config.toml
num_hidden_layers = 15
hidden_size = 576
num_attention_heads = 9
num_key_value_heads = 9
head_dim = 64
intermediate_size = 1920
vocab_size = 32768
hidden_act = "swiglu"
norm = "rmsnorm"
norm_place = "pre"
norm_eps = 1e-06
positions = "learned+rope"
rope_theta = 1020.0
rope_fraction = 0.25
qk_norm = true
attn_scale = 0.125
bias = "none"
tie_word_embeddings = false
parallel_block = false
extras = ["local attention windows", "gated attention", "exclusive self-attention", "hashed n-gram embeddings", "skips across layers", "capped logits"]
init = "normal"
init_std_qkv = 0.0331
init_std_o = 0.0
init_std_up = 0.0331
init_std_down = 0.0
optimizer = "muon_variant"
learning_rate = 0.00875
lr_mult_up = 0.642
lr_head = 0.00484
warmup_steps = 0
schedule = "wsd"
decay_fraction = 1.0
decay_shape = "sqrt"
final_lr_fraction = 0.0
batch_tokens = 65536
max_seq_len = 2048
doc_mask = true
train_tokens = 795700000
max_steps = 12142
dataset = "wikipedia_en"
Each number is 500 + 25 x the weight over its row's rms, rounded and kept within 0 to 999. Layers, rows and columns count from 0. Numbers have three digits each. The size before them is the row's rms in percent of the matrix's.

# layer 7 MLP down, 576x1920, rms 0.0148, rows 213-357, columns 960-1055
100:486483524583493497518505496489528497488490505517511497508460484478548526508492512540485502503487451458541502516475489487503486470523515513475494488489491521516488494494459536526499495501476494450498504476442483480494505507516492503472458490473478492534476486466503496483509529504530523530
096:526555505515499466482484525503465519477488529505482455481542472512543506459498485497502502470483522500505505484520470518505462463519491523510480511514478521544536507482493471498494511489518490481480514512518514467511486460532497492499467492493504529531519436487483496478463540519488493437
099:561527523526462525522490509485506499524462547472520507482427469499548536508460505479517457533508486479474436528464504469472489481471490524486520477538501492500505475468510494507476451502505516505481473526504530526469448533493504488541481517500530473522525523527523550535498549492465509459
099:508466470482469543512487517518541491517477530556483476485502507496512496493469497484474485503503507515518473507532471521503514558488520461512476570488462473511489537511494478505488462467514468485479525510483449530487519470509533487492511507488486506479500466514523463509450510523477507523
101:511499514482559525476474521491459491529457491512483515518458491473529518490495475496547506512524482525488482452479521476523511521494507503485501539446517477520521499479540507477484431476524490489507490490521497479511483459515466544462497595500501482517491508438485531478537500513509463551
101:494527508498477443520514510517503488480498506508549484547471510514526516490511510477483507524463508462547508496476478514548507482472510481504480480453506523491509461477463485457475501508516463500504531534539515496499465460512469476553509479525464439505521457462500506503522527522496512527
097:510539576527496520513498531504492509533454488525480470515489534452542515500529478474515504503501462499510492449502518467492526508509497538486544484502547502528490479547471512469451491507535523516538527501538467483460481469514504515475502458482462516510506502495486438488446465522532490526
098:484482477449468520475481499486514493518516500513450513514476536478519446504502504486443480521479486487462521519495483501524500498505445496502498518483476517505512500495509465518535516517503491495496469497499530441505501517486486509492502509523524506528497517501502518472520478568468537471
100:482473533470552513514492490487483503500508475507507528487512504491530461492514477493516507495520535480492431470539528491541478530496539481438464497472527497555533470570502505503500493478480495502516476504489479513542518496467519520450469476462483491490516479490468551493535503453497486510
097:487466492510486455551487501510491536481521506476497510477488505512495536490515524515492498533469485503465542514515492466506538511483500485502479484509500497487538506505542509499475475489498484532469485517492489485507525515500491459502496533489474497522505522485492511520512547466538502515
097:534460480497498459498517515492493495493549464516554480517496511520536493517456504460522505517505523519460539494525530505498496507473446557525530488520492518511483437506483512500519437496471491539498488511533445513455460512504507497483540517496512509452498508498469493502517481511528470525
098:491521515542493502494509503470505538498512513508514500493549515547544533525500526508524486540522509488488540471516472490456496446491463525462479500496528443506516475518530503448460514469492481513495475488513519477474510521504489510466481512540505502517520494461508493474458551527498494473
100:481519469526452523549491525522502492513531469487522454495496530499498508450474551493527513430487478506533504488482502511463469521500509544542479550506474465527507506497498495544485508472492462492500514511537507492520503516452501550506496534521510486497516495522503481536493548462501523496
102:513517508453492485486483488500495531479492486501495510491516474487507496532500468543494513512505480516542480476477502458518523489511508544457465515499514456490523507515517439523507552541516520478477520516493492489472505526526554496507514501546478498529535521506504512528501525503509490508
100:496471541501494452497508495469470469487496482508535474493551505500507475509497492519497516474503537513475525500472468553473516477469551493500488525460483506511532468523529522510462500464482497545451511528448488498513511500501468484516499503501496521468479528485530477484503453502441476483
100:516557507490486490521528543516469450523485497468507533510481511551522504503464519524474477504477484497506498493463504505497513494511450462499469498476497502482458508473465528480496510505489490502471486542532502527533503527486487514493523513492512495483474492546522533495513522535524521531
099:476461456506514517510481560458483504453539448514492516504506493510527490517495484506485504477485490509475471503521515489485498493521509498498454492477482478504459506482498520481496490491489505491502509494479529498510471508518505507477515485501503595464508524486499496525524489518484495479
103:507488495510499466477555507498537493491504531509482491507537476467464515499511508513490528501460524495501503486494526484512493468510555532481464468484488496515481536555524520479515521543487531525477480527533495488491501509535544489499528523519493472479538515521513538499511510476482491515
099:531542532508505485482502485507492529555537503504492539501500513528534475515497484467465535532531550487504494502487508509494471472506488471532521527521433528536476544507500498486522502519470507511523504496475545529464455506536502525488515483481506479539531524492504522470461443504503497506
098:501500519507531485511513526481473479497512512497530540499463477499432459492540492472496520493538529500501496489506485525509474469508524467525522516532523488518427511483501540492559456482509522460483476533525546517493527512458511542521535521508594509465526512527499519494509505513512488481
100:529469494522520476456544489472545511482529477516482488497514489520500469455477473484466485484508475474500496537480459490506472497468490514545494471544512481531494484517529476528480475505469450505489538501473446511510481456488477469525480515508456472492490526517495524473500501468453490540
101:462514467480463515487505492496482501481546480494499502515526508503532504535443548478480468493509520481556460512504521504476540459495500506484502470515514468486486507462485474496485510457501520477481536508473501526450512528500473503464500529518468519534474532455478520532498470517520443564
102:491525477487497552482492486505520566469473491522522491521506486487515482478484466526523453504534489488455521502448502445512506501533502531462474476481527487517506475492504514479517508495518521527498481495493537467513489503498477524506491508524468521525514502500497481564491517472508515507
097:471523463480530556464522516490495479478518468473493488464506505535522488541525515496530472536541481464486501507479484478521478494461507497493489496475516493480492517505460480519474448481507534520504509465476507475510546488495558469532495530491508561456474529509506494485491469478532503484
102:533487513471518484516521466518536529516465474518482545479499523483509496508539477508515418557494478484471515531491503487525480505502488497496486488491469523521507461489534560519474438462487443474511450457470512463529470527520484501525492501510463473532524488510513564545486480486489461480
100:497508475450479465494486493479527528477508528498526483532526492479497451483494523499493521498521506508502472514499513500546490471516499509480478473487471492544493537483493533520535483495493468527503488491490448493467520498477526477476497509550540484536492468481478511497467486482485511483
104:434462476524505511506492514454536540488495470486533489508511536525494476518532448507492447555513526517525514504473462487478528508533508435504500510462464541514485493544498500563485509484520510470471515512450537527508538507456495492462494495472495508465473531452509432507502504499464518498
100:461497495515523503539454483467485457497521535522455505483488548485485500485473504534499503507479456491529452531481513487494560505494509509488485442502494529512505431500528528475491505541498522437469510514475463500494517497490499490513505504494446524506521499510480484507496507513462519498
100:532451484470571468510506521530512505516473520504498485482463516467481529506550536513509494506540520515510438466513479437522498502502536492529521501519489521477526515482457471502527473465467516514509531475520447507509481459486515518465550531517512498529478496461482497518498464510486498472
097:543536540438457452522477485476509520521544467503500479466456510514487478512522470519455532526494522538511519488453478496510474493512517493462512484505503508492487505530511473497520508492521480485543473522496511489508519514491517502495510498539467546536521494526475538497540514481503534504
102:516494500489476481481497526493465486483543496510496469553508513483507512517530484497511455479528460518492493488506454508511538463529507485467464524502535454503461512507500532505516466526476513486490455468489496501547489526475506511513477479522476540489453520529462519536472548514563482508
101:503512483465512509511514520519480501486461494505479513509480512498456550474502522504524527538522498515526512540531530457511516483484540473478499495532514515521460515487537510536520505483513507513515506480480535479505509506494463483534490519483504473546520465479486521551484514510484524487
100:532492529529499514515471480502470500518477495480489501495515518495517486461443483509458494451531474490470439512524468500499504513478481505533488513555514499536541465505485497484526528521469477502507517510463520515505492493495465508538528519534509507478509475531514536512506533512543553495
101:469496472504525501513477452507480514489509494495500470475542489513553494502449466502502471497508477505487530503513471535506482467490452485508496505538446518519474490471487465493513501487506505484494549521482491487485443479446461470435476562519538472517486465508472522503521467515472495515
098:520540515471524559462534537466486489524511530463459534530509521476496498507503484505474504493521449494503508477510479525517477546531516506541506526536519468471501433477481514528524529513530502467460534503521484504521501485484498487533472524463505483530518462502476540514513526443503454484
103:533497507525520491496496533489525514442526508501528477513459461517508522497484506435493474514534456461542502515495462504464516463524494479460479534542517480516502489479538507469503523460447467445472462476511487515484498504476516539492492548466547487506507479483500473498494514492523513542
098:503497451468583445461472505466524549541549496454502466487452562494496506473538508512462480551498523491502492516488493495476482506511498524490446512540503497478521459525493493496489506553476488525517518491510492465489471516521557485489480514505516523465516528462514533522496533483517525504
100:486469543498498494420519493469519473505516482527483496486542501525495488534492490494507485474485486510523508512521444520505463516497513500493457508520495409484499452500528491499500505506502510483476487535475505499544494450482481510489442513542479482512501508491503493527489480483504541510
099:495504452491499506491524490538519505505502459506484503496478481563491501484508476505497475461504532465497513505515555520508528487527441488472453484466510480517519486530444471491500521491451471483504527530527463538425515444498531512472517510482525515527512542478517504499506496508499491546
100:489497477512548499495478477505523514533535539507481542504477462494509533500522469504489464492515526496532507483513500501513476494484539489485526523527492497518502540506534506494453489521483508496483482514486520467537481481499529476517471522546522499492492485521503482534526476521488528487
100:478518519508519511467525464491520515516487503503516524538440457485477457518502549536549486467513489508467531511476492493484498503541500540506562503505535487457534485570510477508530477521520509497464477489512519488526495512534502518490519472535548512476537512496540476467541506492552500494
099:515460523476503475471498507489515534543509504479493474493537512511493538538478543477495489526500553461519520529497511477495490508510469466497497514494508489493483476478503477522522514541485482465471521519524513457492457476511516489496516508492527496482514507451524525487495487503497487493
102:507498475520493510509491515484499453481539545482477475503488502565508521485476541481445540468539476506508523485531514527543532547524483493515509485494477489525490502514487424466491460504472496494458519517529498487513523498475546507521505500501497510522534504526539516490561541464481492507
095:517502504515517510503550498491494515473492468519527489517489470501458452471510480513453525487463507495493492520516532514486519484460553512460532470496522507512507478512489496435528466507527505536483473529480496484510520493531515477478516511483511512541449489516507486533495494514453498484
100:492504469502496491476543535478499509463481513506521535519481525457506515475531497523453496497524474499493532455530491474499512551493466499477491478486515467456515495536543504488488500516491492517550510514509526481543484459521456485520499466534497477489497504511530528519495566470514498521
102:415526519519535512502517520518510466512481525535437515498509506487478544546508487506500509490514472528493545489516521475507480507517510488467476551472520489464508521518504480544472482545532517511544527519510489517511503481479501500479487507545516491506458482529504498496495489512520465499
098:514508514519497550514476463524482509511510548464539544467471489526516482496523504477450489507494511472514480519494494507477515511506486518487523503520527509488485500538527526511491526534486495498473492511539459547521465496488516484489472491501523493519477445458536493530520512495445517490
101:519517531540497454497549522467469476477471464516492524533473534526502504517474511514502490461508501507489492530520488496505458519493541500538480497523491510499532513520505502522515487506503508473522508490499504488506462518497499474432518471495513494485519471440525463507466543529508508450
099:458475509474484496478472527469511498499546496505521440475504489494497532497469506462500529510494516505484505462559510478480462491539524462498506499494452509481505539492535546497528511530527523531517532519514497485532449485529494508504499483512497504500495495512530497526506502488476520529
098:497516492516479523526484517554484506466519518501459498491487534484507515483502503512496486453470458456470476539529514467492474507495525489469524483491503537507538459485492496512474508496528470466485501503501481532489474494507511499482496551528491502513488502507522531469484490491460489450
099:456521498496508526547496533493524493512502517509460549494514473492487474466496524479484516489499448457487482531504500532495508540474472498512504458526513529449488558485435509470494507517507532476488473461497524495496498519477499514509507518511517476505487464504492521515489503511500537498
099:483439477528557477500509482507562479518460505530494509479534501507505509524500501508468556516488505527509506525527494509480515488490493498531493508494536470486486521513480499480518535490509449498547481460471507507516557499521518547491509486498463490485503514501450476514511489527518494507
099:473505464515502465476495503519531478476502539465477545488510464525517510470489475497501467503506481511513491495514460441482531508480484496491508502480512517525495540507469518480511554565532490503490494461476499535506477506512482514529517530501522503499543485448492507501488517522493555558
100:496518513503515511520523493507501486479471472510517500478485495485495531513528509510502496551548488549509501495543475506519518490529548513540465485501493528475466449553523527530470554505501499499522528510479476533539479503528469482480511498528519546485501514505492512500537544473468503522
098:478521511501503522476488505511489426545503470459519516538562470517510492522479465509507483556519534455501495495469523532487490520462485584511492506493455452457497522489498498457496507539481518516489508525471500552504506514540502480523545533496481471505482463495508482535497563509469495512
100:547508502475478492482498481529520478480480510512501506455522498512468502542440491450514505500495483574497503536484505480515523501480532523488474507524483487512470492471471473490490474481482522569516478524494502502540533495484457495505539515513501479475470491525499493463532496495512495495
100:548504507497512492512518534507516506502477452477505471489512558463489451533505494518460472497501495455538505503532521568518506498543426526547522515520501485453497485503493506504481483525473472481488494474483530510470495532557533510537511530495516474477506480602497489509498478537561492510
095:504460481524501494522505489475546504486491480502514510500506468451484502497559463504496513494550483515518476459477475478501479516461430506492503512496495477506528498486544529474535506528532525509511501510479512494515530486432510560498471475463488478547532515507448476526481527555526518501
103:527451522505479511521526540493491504503505540495466510514502499459513495558511495497534501497463498513466522474444495475479485503531518483490499453516523494459493492503523515498490517505506503488489520522481480476462528501464526507508493496477481463573519514500485485478490530469495546467
097:489501485468472524461527496482475522490488512502543492478495509497502496483511531505500519459511511509469528470486524461498519480483537539523531508506517496451499476482460499492466455555513498518509487483499471488501504537501569492508493509514507480551548533497499481507515526500504514518
099:517481535504481488483491469482475475483514468467504481504527510495493478514497482475485478520520476489540509473494514506515512493532512485467531486445502512503464502501509475519512491508512507472494494471456513482480503538489471507475480485483494530496498549487489460465523508511499530486
101:508487505476476481505500509511523472509505470488476466515494488498449501524485428515501476506562493477519490507511521501534488506465500488510514556477502532505506484512535538519496500487470503502488522468448459451486516492485547484508512491485479479458500539491548535520515475488497470497
102:459480515511547496513471494515511526495527509523517529495535522482467542499435517458489499505459542482497503550476471491483468517538538501490551504526494492483463483501537537518536530515520479496503461496512467526507528546524544523503503528509508556481561494490487476508469472459571542470
103:451550511532493486521466539549515507509512557577502526481454476556537500493497496501505489506494545476528496472510509489516501488464495507480478513521485490443513463537501545479490472512498572471496485503523488475488498470526542495457513526532514476493512490467479536452474522534559513507
101:505485513468521462496449491507477524494504491518459471511532465530507501499493508450512517457537473446508466520494493510552551507493493511473527543502505527497532513504524483483507493461440521486533540495494462510491510479509535488446475485494500503523490499478494519476499496486519505517
099:512507495486501481467491495531522565498510508527489528509481478500461483488532496471525515508483513494490491465474501527499469515526484510492535505532480485511517483527459531454509514521501435477489513517491482472493539510455511548529540491516447481464502516523542538492473467499474524500
096:466558501483505521514471515487506541484511496519520506517488512483480504478477500464482518484468496508478469469553481501468515504503515512460474500488505494492497470492466496506563478555516501498494493480498453465434531504495468514460512473509466577499511492483467462524535489537491499512
101:453497512495464504458498536484515460521486506499466530498513485510453501504480497494480552463498500536487531504469500502500479554498502530543486553501496502533461532510521508502491499463530544503466533479530495489471513555462497541501532524499510480543502531516509498479535490541505507572
099:490548478502448487507515506507493490489545476474477483501507514473513484485472488506460495530519513542470507522493502498474497522445474499449473507495557475492531510477510467564502533542492470488528473489484503496515492483513470477507517463483520476498529534478510472496457509526464495504
101:446506460576475557502510491518519462500517530500489556512497519508503461514523502542509484527496507526488541498476492505497508447513468502482468507467493530534485519524482545470487497464521513538486502517517532514493518486473507464474485502468494522526521507458452500498487497444515506516
100:492485458471513530542522494511546534522492517486496505524494512486467543534514489499511519510509495489480474555514487523527487475452504491489516450492496539506474505517502538470559563463493502512462476501483531484499476511496484442503534481533452498532487504504506519530506468468531506541
102:530476540505491506529493553474515524492485457478503534501542537528488469513520493518503465524494501500477511475473461501432502503562523522530470511506501484490526503506502493499497586482496529505511465491500499513541519500509499454513476520507506508493481530503488494484509520502526516506
099:508497530475500473488484506513519549431483466517499495481487506522502478513467458522498496550498474505477474508508491524520527528486510500523468478529496504514460503490464479519485536523513484513508519487460507500507456519476507494528519497477511498474503499500524498485471526489516497495
099:510520557505524501482531505516460525483485538498506508479481479493519516464481529504474515486492493553492500510504484474480553528486447516517520473539478490506496502477469488487521499514479475519550535541508475476489505504501507555508500534546477522521499476459506497500524457485497467496
099:532482486521512526485485483552514553495459504489466488478473498480522506539518505546475526484466500522489459489480454500487513532460515480458456478515486522500548489496504510483519512505520482506492488482517472452494548524497492476498472479519466456506498491487490515470516528487525507527
101:464494528518471533479533492545509512508487490495480514482467501548481501502509522464507503465487494517490448511517551555511516534512537501522527516564513499464519515500526492493491505532500512541464483526484485499475541498516503588545497508479448494523502480501456519508509493494491500466
095:458485474529487506475472506493532487456478489488486514493494510498463519470524482523461478444521512482508538518478522475473506511479524550519463506493507490516492524489500533491503512527459516471510490479496513529503529498426489544498457487465494533520480525475503515455520483557560543513
099:436533530513516486502500565524505537493489489491526529503465531529492507497469482523511512525525495512565500498507518502577518505492504473504481505498474481510454492486494513509552510496507494503482516482471498530518518463479487463458490501410513515526490470527526473495479493492503505546
103:475474475497464522475512485534483507492533540521530511482491474495538504484529470483532477474531517533517443521471513488521500506515498548517500505479489532531516483510479511482470466555503480522490457557505502522505489521494527478561503473493472461410468493496471489478479507462494521502
102:465535524461506455513485535488490507530525531505497478487526495451491534497535521482481480543495490493489498526545483459477506531505505518525447485488526474471481510525509558506467456492443476493538513522497479493500490486482528456503478505510485495475468471479511512512543479515547529469
099:530516496475519472525477449444532524492542527524478507468532515516458512511491454503473497475538482550510516529531539513472511489499496468517498519466530502497537505554458477523500477495522483470479481506457494500458507501503510520543506486521514503546511504530494467480498484547520535527
099:493507539512501528490520527507505465558515445490530522509512516499512474542487518513499463501530458465476541530513466478483516501543508537489524485494532521495513510500485486500520499520501523526479498474462468495488521515498493521501513476511459477487516517527444516474468480486535485538
100:534475591480486533489500502543537466519510482498509513545504511472501506510503479516525469509474511519521483510439539488490478464491481507457531532532518503533493523525496498507528506472526525541503497481462469482473513509527494492539508469474498425483494498545484525543501470489462464535
099:473496471521462510487511503496490488488482488482532489468520485473518462446503454537502501551437525465484501508452526471449488486505476482498509515479501514520488529513508414477488476496525486515540575513493503512483551523473528534451497477460478499495491491516446477503513488526494489463
100:477479514538513454479517551530485545482512486503519467553432506491488509530530519504457499529474462477469505465500522500492509499503451515535527497523517517483479452503519491465545471498493508538526459516479501510482529480480479490552552497529545501488480481515482454514490498538496527472
099:557461439525508516500484452476503461507511475472478471500501522470537513488538529492485496469468504509544481500439510453507459461491487505469482514498536487498521479506487449447492532482531463508467497471544498528505490507458490557527515468484478483511508529463450471518536525528456510482
105:528492486510466526505503461530502493480511512486503431522539506487509523500526520502458492461499546457469463535524501515510431509503510467514445497491501485527552490507493514474519521523461502498496514483531512535498526536506493525508489544523540502518479525497513495549517496504494451512
101:521542485484495526525495524501464507563533535510457518484482499515501495468515498524528518427489530517504522452491500475506503511489511493505512497507542541519528506519483490493498531466539480536478495466495468503489486487523476476518472522481506483454475457513493509497506498487464497464
099:514490489510502506454497514531454507530467520518525506502497527491480457494482511506469576509548517483484521475533523523472482510518536469509509507513522515487491487484486521481445507502499505453522474556519491515498494518444538468512484518497510476503487482455474499505427483474555519459
098:504513426504492465484490539494504492461463502467507518463522537500520472478472543537487488545494490479523442522516474478514512487501490489472491494512525449531488477516510500502526513461465521509494483504493498474531481555496496495480507522512498490528518493447507545502477507450491508504
099:456473497503447534510499525458529495504485545445513496464508532498474524524496518459528477521483476483539562575512497511470492504485486523507483493502532486510513493500538536564487481524446504497461498511507559522506495512515502493496503475496514524504507492498522534546508482512470451484
099:497443467524502522514515530477516515532488521496517510559498493497483482514472478531503498532497522490462483484495488528478549474472483481520500471485497473524458474480543503483564506448527504500529466465425500492468456523521442450481534515513469473468550497494519506465492478515488521486
103:521502478508511542472514499504488456521511522521520482532512481529502508506514491515482535498489500523490498518482525452508474442489456507493503497494447511509520494519507500534536504521497523537531486492491510470587489512522535505501500488533518505526527487486490501525493508496505466514
098:557515461486481517553475549507543529473510500492527507513493471499532509488551486498524492558497519542485449467540551506531436499495519522486477462479516487510482488551503506545521509484523499518476486512473498515523500518519528501495493507530517488485510519524523495553515473495517507462
102:506457501489481517449504525480536540513514514502512476449556476503447467484508511506486495526505493501459486530522492508515509426485511440530489521484469547475517484503519529490525546415507524497475489496502480559485495485471506578494488480496491532444518478495505481508500444450511502519
102:452461493494482516498499509489503476452495533483559538464493465486510499506485508510478512492499443467476498523524484485475515520454502509495527482509522544464457509502522509509490512500506496493480474494506510518540497478534475518483470503515490502487483478522477512505477491467508508490
099:522488498517505488466506460488472460529479566500496512520500531519534492483468536429515487522491508539498559503472483498496502512549474465505496494517466516499506520490478488463523453508540555496507474516495515490461494549516495477498479499423511506484508480473495498523464452475506526519
095:493493505513456463496485520511498521466547489496503500453506464513496479523513498510518510519503559498510514495501550477462508513474508550498492504524472449497535477479520465502528528535500495523475511521495536474532535517542477510535460524513480544500512488510536482481475511522511476502
099:475511490485498527520503495564506477522514485509525496485513521514503531504535547455460516493542525479521457515540511476480461478490484502525515514525496506529478531493464522510547491503517501506505536471513507522518467507519513532445490463520480509522466543489508510507483472510541494504
096:543465484476491505492470539512518523521477505482537526467479487509521482516455525484485494510526510517470512479513515521560508493505518504515480470516497509477524453471485501496512437546502538500501522508498501496492480506559519514498506518469504486500481480516533517476526518511494493493
098:534485535523480501530524445509494490471431457495520514479492509498488528489474508497505490528508505490503507481519509487494485527483470470529446486532478488461479464496457510442451484491513488513507504536520515498485478508498489496534492455517530519488460503521505543520513480500524512557
098:524534472490520551531475517504512516534495485469523503522525487495507494501539540464500478529489544532496495486517497504498518500481532492468465507492540509465502463501513470480496464501523483480474517491523505521462485527500497525496442474510488463461493518528501494467555474515464475499
101:493532546474499504481536468552542512475483536495544506524490520517527525499511539518498520506486526485535494472453478460480484496463502506514538529481487527555528529496539510498542489455513489505460459477517500500507500510521455502482474529494502496516494508497494474486553484527506505498
094:503503496492499512486508506506518491504510520509505525477500509502481493484524449456495484482445491505476519505508508507579500534479459505499503537499503498492501520513511485500459488551484484455495494516534491467508485503485498465505508490513499536469499476491499496527479481534469487521
104:473504492534457521485526548511498478476492478522527527521510494501520537531487520506485491477455458509448518523483508488501497481480494478489523505541533501474514473478502493493523491532534482479470511505426474531486492479521493507539483464496472472508514459513465455481520503537488509466
104:504477512474519479495482519459492521569499524480537492498535500496508509506494509527498547527478470497461475476495499555523483511504485469495504535507450474474476488513526519533519524517478533507541520482541471520477527493506463530435467483539527522539465469461475459506522470518494508508
098:512524475452508516492493528546495498480488485512525489523524504494471512462540444514495507499513543464476498443508524500525491461457461478470504496504474499507501505494532452447511517512523524532485486537511508487492537537465509511518487516494495471501513482532516479506525505501510549547
101:528487496509497481522512530509518468466483507498490493504509446528477506478493490511508520489542494525504506497526506509491496520457503486531509445505476495516506465482498581442491485491469492449507510512550524485452477463489485489500509502473497471474529489524429520495563519499519519512
101:444513478530485501503501524463531506481456532492529524506522497457471523449501461504514500503500511497496523468463507519474484503477512545499506517483515494467522490488514524512491495480454467482479502505542528495516560517513464473526524438511525456487498526461507488529540500484490534467
100:491530493494518526476533529521534547540470545489514520500499531518479488488472514499517502498517529509503512495485497483479497483503490529512498488507523501487531483550493497505485453526530546499510485534560486504463538478512489500521508481499503508453553467516473502527516493489509464453
102:476486493492475465504494456488492528479485524506508466499501502521479501477513486522497508518501497511501489464547467505497494527486495445492543495540514509553506492483475498476459531532502449531520502496521522560496489482567482525532460510518470521517498493503486466531443528525483498475
099:488493474508459487504505500468450499435491519494500527505485522529466468513528504493466467491496533507499485498497483497501482518520493484487499478468508504510479515487526466469465514483483491548514493434477522478510499509471527476536565479497528485485479532506540502500467530498526448477
102:521497496500500494533475529511497539448520531522530502487505496518496532506508505499436461508490541511506480465527510457493509492503500495476484528486530508476468517494485548519480493429454484493508475516481478522496476477492502486487500508523464486501485467511491454503549461490495490475
098:459453534466476513492487492514541472513479492455526472488502480474457484468488502496512535471534476507479485515487513487499518519496505487558515469504508509485495478512521505439516484510497509453465506496507525508489440489477519576561518507519551529480493486453477505487522525475486536509
101:492456489533486494512469505532496481520517517516511522504493475539481537507492509464480500559501528528514469492501502494522440497480462537494520502541468479501468534511471484519542520517433483459491490500516475541490480498492509510506463500487482509500474529506527454510485524472522546489
098:507508517477490528488510512499506509515497491471508448484514473484526494487482497526507498512471487482500462495511522484537464531515474550514494477420517520530525470503529551490520519491522471488464494513467504478466547512514466481495459479455463545506546467521475460534488528503504501477
098:463554502520506497478510503496512538508490480506521487559503504505541535452472507506526493536496499456516522535490489473538509471487492516514485477524511513475485460531497502484479529495496547485512433546508533530498511462495522518497544536528546481486464554501479469458453457471471491469
101:476482523504547543446481459491560492498493547468477492498527496536485492520499528462504477523522507464482542524521514503556501490494520506535487493470454560542488491543448516488476486501509507512500550498510450516478504495526459440479504501539472521490515477523544562480507503472516506494
101:491529449507536485525513468477499504465511487540474471525508497459503481484513527525490488452508500518484541502458459514518495499543516501520503467513510484493493497483489497489520513510517502492563464507495498518514501494480489504460464506493511547510473549512520510526465530514490535564
101:513487463498542491541510517528481533483487482500496536502491458478497495527542507507507491518560460472535503538496522484492496501507500453506506503483503488519507530492485537499466476517451529501489485541527510514507553493518512482489518513518552525519489530475523527478513502485551465480
128:501508509550532532432497504511504498484471483497488522481499483516464506484524527459494482508471478510517438505489465491480472502490544496495444489539508515466473499475537445525516532485546464513506493508504467452504530481486510515516479504510521500500501510518507476452497490474530488508
099:517555518462482542528481480503469484501504523493474509468488483475489489525510538485498542460505456526491484475502526479492542494509559508458500527513527499509479490493477522517492511493482513520525527504526509504496491488476530485499485522497465511515558500512504544506516512513431483499
102:445477504445544499527479495533464494516485519524506474472486497520526504470505468463479511509498514495482483448544507486505523500478461525459552512497530495443519541516450467481505513528495492511463535534534481531429527516453487521520509424490520503474505498521511481517469502499528437512
099:526496463492478517486480557506486496470486461521524531497487476504491520501464498497518543509523487524514466452504498487513527515547515530482521485499495494510466491505479527475513505511519502532533475492475528470588467515508527471484510511493477484482525499478519506549498528477510497519
102:526505501431483504532503498504521537555508524495482477482485454449529500497473482468462470505486463527484503481532505467499499527512477540509494487498518470500545487474515542451485462479511535516472487477461534500488505556531525498473467520483532471516544536548519503526519460508476478519
098:474451562484477488460451478471506512483472527478511486531480515526512478493467495506503521537454536422506525497563483533465501482508491481500468471497516496486496482467486492515500543488502500527510482506490491481534514539539565474530467495513500464489500514505526478505480499520505541515
103:516473504498511534493465512533519534483466476482487515481483473462545510485470472450550547503503495470514502515533466519459477490534481523495504514491480503504454486486515497507492510524533498512534519507521512541476525469522492479496491500527480477520503502479507511509489500525466502491
098:464529486511477525518470551497486497475507472519513495498498475508518502539514521484531521518501513494497518483475493481505453498505510499502511464459533550447474523447485504494496448499508524476489524549449497488486514495509481524466477447520496536505494515464506522521516507466477523435
100:505434454547476523499545506492474504475484465479528484503526482513492455511543534511511484493480471465504516468467550464476475548483539516482496487509517516495514494488508472515583520478474484518498498519535504524526461496473522463466541462513484546513529483482523512516521505450485534508
095:498475551481515499516503496489461511509498460506545513513498484470500498535482463503518505480476506524455440460537493505516511465546545510474496535523479496478471494527502476518476477503484499509483534497473479532509450487504492471476512488555515499471472553472480528465508483501502492524
100:510487479515543481489488510502503484490463511501563505485514487467512469458491533529523518510494484482478502476515534513503448502490518446448507498533491524523503485524519524498524533466514488532486495532542550503479495497487512471530486514523534461534501559548461496501476464518482484465
100:522545480481474511492502511453466510492495499550497502512531488508480554541491516441506532514477535480520477470508508530471535477484497511519526503455462505490487519542510505506453448484489470502524486522536501473504510505508475518452513528485492468499472494499463481462550550489509450465
098:507525474463496513532475500479485551502510499512453518509462548528488493520528478525502518517497497503538525527499456545509495524533528487512486533480507516515484534518514518528488493507473417498558495468509529491460474514457501530485520504535546522453492547562537481455510499508542524500
097:539471466528502507559500509511492499510524499492563516573515484512498489532532499481504532548441479510536505531482522523551508547531498545475516487498524480501505529542545513512508496514498495481487488484524466527527543458534520531539554518478484483487530460506494477496503475508539478552
101:516484503510498512510507497504518509526516487511513517523504487486465512505514522529519520494476444520485503466488539538547507473522467507495482501473498517495521498483494503482524501521511530509528518499494518494485501530521499498483492488529479489471496532494506489488483496493486498473
099:504520584475495543502563503440515525508502462552489485536454510502464468468471449536492517531507500494495522480458497517480504483527476520526533498537468532506520524456500532549511489499498488489510524510464530513458492478453472456511490465515500496477494535477483515511560489531485472470
103:442528513507452475462502523487511520477542513504483493537494518471509548483496512504481527459443495528489497474468526490535526488458485526524493515541533497466487535480495551517505505489509525440507537486469492499517494461495500486501506516521526510494493524476462539524512455461515537485
100:505528483459507498544490533496500512526522479497457482505505490497528478513507487488485524522524504491510468497516485504518533514507496506486497449507475505549497528530470474513499507504500484493513513500529522509487452468464517511468522460518490525507476543493509500494509455529506495501
098:458519460522513476537467470493484514504472514506475507535467474514503520533426521542514518458524495433529509522466521450533486470486492539515480489502469494516481513516501491446461513540545530402528504519504535541445504482451512469510468515526523507500519539533485438483523499480484479499
103:496512489550520492499467505488534469481496532493534517478498478473499522506471515469489521474538526501512549482469495526536516535521480493524550460510500499503486478468496454482514491487507460542530500499517503506520479524489503537544542514546517506483500483521549528483490484517499506487
101:509529499517494484547529529486498511518495494449457504522531505511531506475489449495480546462481519492489436497487503503476556519478507513523485500547485481517496480458555481518491475479507488484462531445521482563517526535540505495503522492495465519491503504517470481487492490495488479488
099:486480477454515545495544492521497535513493484481519468525475496484468453538493499517504507459497473440544558514463475491495470506451519558473460495525475494561485502460499506512544490474471492463512510489553496505499439536495508479524494531473516497513478492522488537456517506528525502506
099:515493505502465465481536505518522504502539519509502531501508494443446508497474496529503501521496524487486504482548533498492500512557514510488507502460457495478510474522497463545514561481501498495463495527530447494491535483509492459496463470434502493504499510529510533471500495474574435502
101:518530515511473523463486502509487497538450524513454522516472510528497545488474493490569496556458522514511480509495520511507527511473482500511502527534513501484487493486470508526505491505500511533512489487490503485490501501538507481512499516525467507485500519497538528494533482498493447485
103:518453470521468536499481504506480490508490466503477474481467470480517525503524502563454462539472533505498496489466500480500492515479496523518475465500483479508497477479517501484448539507460507510506530506517498556503510468492460482443524479512510488483497479494468514480497498462471497459